{"head_dim": 128, "d_mlp": 704, "decay_fraction": 1.0, "batch_tokens": [32768, 65536, 98304]}
Each number is 200 + 20 x the weight over its row's rms, rounded and kept within 0 to 999. Layers, rows and columns count from 0. The size before them is the row's rms in percent of the matrix's.

# layer 4 attention key, 256x256, rms 0.0351, rows 230-235, columns 0-127
111,210,163,205,210,217,163,210,185,235,209,195,169,234,205,194,208,238,217,174,195,217,190,197,199,196,197,164,185,205,175,176,205,227,213,202,219,216,182,184,190,228,182,213,212,172,229,189,255,196,182,207,171,193,203,228,185,173,230,191,209,227,199,223,205,201,178,211,223,215,199,200,187,224,225,191,226,177,187,207,162,191,199,218,211,221,220,182,167,179,191,183,221,194,224,176,198,224,205,202,208,191,203,177,187,208,216,231,198,197,200,176,165,215,201,156,210,177,187,228,182,182,214,205,204,174,192,196,163
106,205,210,206,234,184,191,198,221,203,209,222,219,217,217,238,197,222,183,205,215,243,231,212,205,198,188,176,191,240,195,180,179,217,194,225,227,209,203,211,217,212,191,234,220,162,221,219,235,227,155,210,195,213,204,194,215,245,214,233,214,223,196,205,201,187,175,210,206,187,166,189,160,247,214,221,214,139,189,214,213,172,206,219,212,204,208,201,167,150,200,164,215,155,250,217,195,209,209,210,205,168,216,163,192,173,221,249,217,189,232,212,203,202,205,203,207,206,176,192,185,189,193,234,204,182,207,172,171
086,180,209,187,229,225,194,206,179,208,192,197,222,173,194,175,206,161,254,212,191,212,202,213,178,192,231,189,208,210,234,185,233,173,212,185,200,183,216,220,183,202,204,180,185,184,202,234,208,189,175,190,182,196,157,193,201,185,199,206,222,204,221,178,230,181,231,227,203,169,181,188,225,194,212,181,178,193,208,181,219,236,170,199,220,169,140,205,189,220,179,212,209,211,191,219,189,221,189,220,204,159,199,177,229,207,171,167,196,205,203,192,231,206,236,203,186,201,182,204,187,199,171,214,173,175,218,200,201
087,186,215,193,190,176,204,194,202,178,177,199,195,186,180,207,196,199,156,183,205,212,181,212,222,205,178,196,224,217,217,191,200,181,227,163,162,196,192,189,197,201,210,227,210,217,203,208,214,190,152,208,181,163,199,209,228,174,213,192,203,189,202,201,204,196,182,185,173,226,190,192,257,152,220,172,189,197,202,160,205,185,217,173,215,225,180,218,183,205,232,190,208,178,232,225,167,169,232,185,197,182,192,162,196,212,168,168,210,216,203,184,220,192,223,196,225,238,189,193,231,234,208,184,193,226,203,200,189
111,194,223,210,188,170,192,180,176,206,182,198,230,184,217,191,200,181,192,197,193,191,227,188,222,191,239,219,216,158,212,208,173,154,186,193,187,164,193,200,172,161,169,178,194,226,199,176,149,197,197,193,189,170,167,197,195,209,209,218,186,176,171,200,197,209,218,180,194,192,228,200,213,197,192,205,183,219,235,182,211,222,192,179,214,209,223,195,200,223,202,226,158,233,192,194,189,162,232,198,173,255,208,191,223,201,177,167,182,210,168,181,205,215,166,214,178,198,213,228,194,234,199,205,187,218,180,168,201
101,219,155,186,249,206,232,214,205,200,190,222,194,213,228,183,171,186,264,217,225,217,184,210,204,177,177,164,198,238,195,207,198,202,228,198,211,226,160,206,194,197,180,242,215,169,208,216,209,230,200,214,182,213,178,187,191,212,202,189,193,189,192,212,212,167,171,202,197,203,190,208,191,211,165,219,221,205,202,212,187,188,193,212,208,213,179,192,161,168,165,205,210,204,205,202,207,224,191,199,231,192,166,170,169,173,197,266,180,173,213,198,225,180,207,206,161,202,195,208,183,173,179,202,208,214,206,194,158
# layer 4 attention query, 256x256, rms 0.0338, rows 231-235, columns 0-127
094,218,157,224,211,228,184,194,177,245,158,213,205,194,210,160,201,242,161,184,171,168,200,225,196,201,184,217,205,191,208,218,201,203,249,219,191,192,225,186,221,250,245,212,194,193,176,237,231,184,229,231,193,221,202,188,199,178,207,192,185,187,204,225,176,174,159,193,229,186,207,213,187,182,186,170,205,218,203,187,202,190,197,182,197,197,219,182,210,205,193,204,183,191,188,212,159,214,203,180,192,208,181,189,179,210,196,245,206,176,171,225,189,217,198,196,211,198,210,228,183,200,207,213,177,194,205,209,207
090,193,155,206,205,197,210,248,206,186,208,206,229,214,186,195,165,208,217,195,204,216,195,220,180,192,215,181,221,171,184,201,202,222,179,190,208,189,196,186,182,191,217,206,209,196,160,236,196,232,244,231,210,192,206,192,192,194,180,175,192,163,204,169,201,221,215,195,208,164,229,224,212,208,220,176,184,212,194,209,218,223,214,210,185,218,204,224,181,210,209,205,138,221,206,214,195,181,200,201,197,192,179,191,213,210,208,266,164,215,217,220,201,171,224,180,212,210,194,181,230,170,178,222,232,197,227,166,165
096,234,221,187,192,223,190,189,201,168,202,206,202,215,207,194,207,224,153,198,179,214,201,184,216,213,218,196,220,211,212,183,187,209,199,200,234,182,203,199,190,234,191,239,199,169,177,198,209,193,192,174,220,208,200,193,221,195,205,191,218,184,217,229,169,192,230,200,219,173,217,205,208,215,169,257,226,175,194,200,179,186,197,182,184,183,252,203,210,203,200,247,211,172,200,204,230,222,199,192,187,222,188,169,204,190,168,202,184,190,231,209,183,211,173,205,208,187,181,210,176,236,203,214,222,188,184,193,190
099,192,148,219,189,188,201,179,231,206,211,174,193,228,208,179,183,220,173,194,190,196,199,180,235,180,191,206,181,216,191,169,204,168,226,209,152,228,212,213,210,199,199,205,201,208,205,221,251,191,220,177,193,245,195,178,187,196,189,220,200,238,196,230,193,212,177,222,188,215,203,193,204,216,199,208,177,215,213,216,157,209,230,230,164,205,177,209,236,165,208,192,188,217,186,202,201,188,174,207,212,158,203,194,188,218,245,244,166,179,199,174,192,195,215,188,179,203,200,219,185,183,202,165,226,206,210,199,198
094,209,212,205,225,217,197,196,223,208,222,195,211,239,210,199,184,205,181,209,178,233,212,211,203,215,212,200,193,209,211,194,186,158,194,220,178,218,201,215,227,195,181,183,198,190,206,181,210,209,180,224,177,220,206,222,212,195,187,168,205,197,241,166,215,203,215,251,235,191,180,208,194,229,201,206,190,174,190,215,205,202,210,228,185,224,180,204,169,237,191,178,182,158,212,239,166,197,170,216,168,191,200,202,201,190,230,199,207,176,184,170,192,196,226,226,201,194,220,195,191,201,172,206,184,191,199,203,161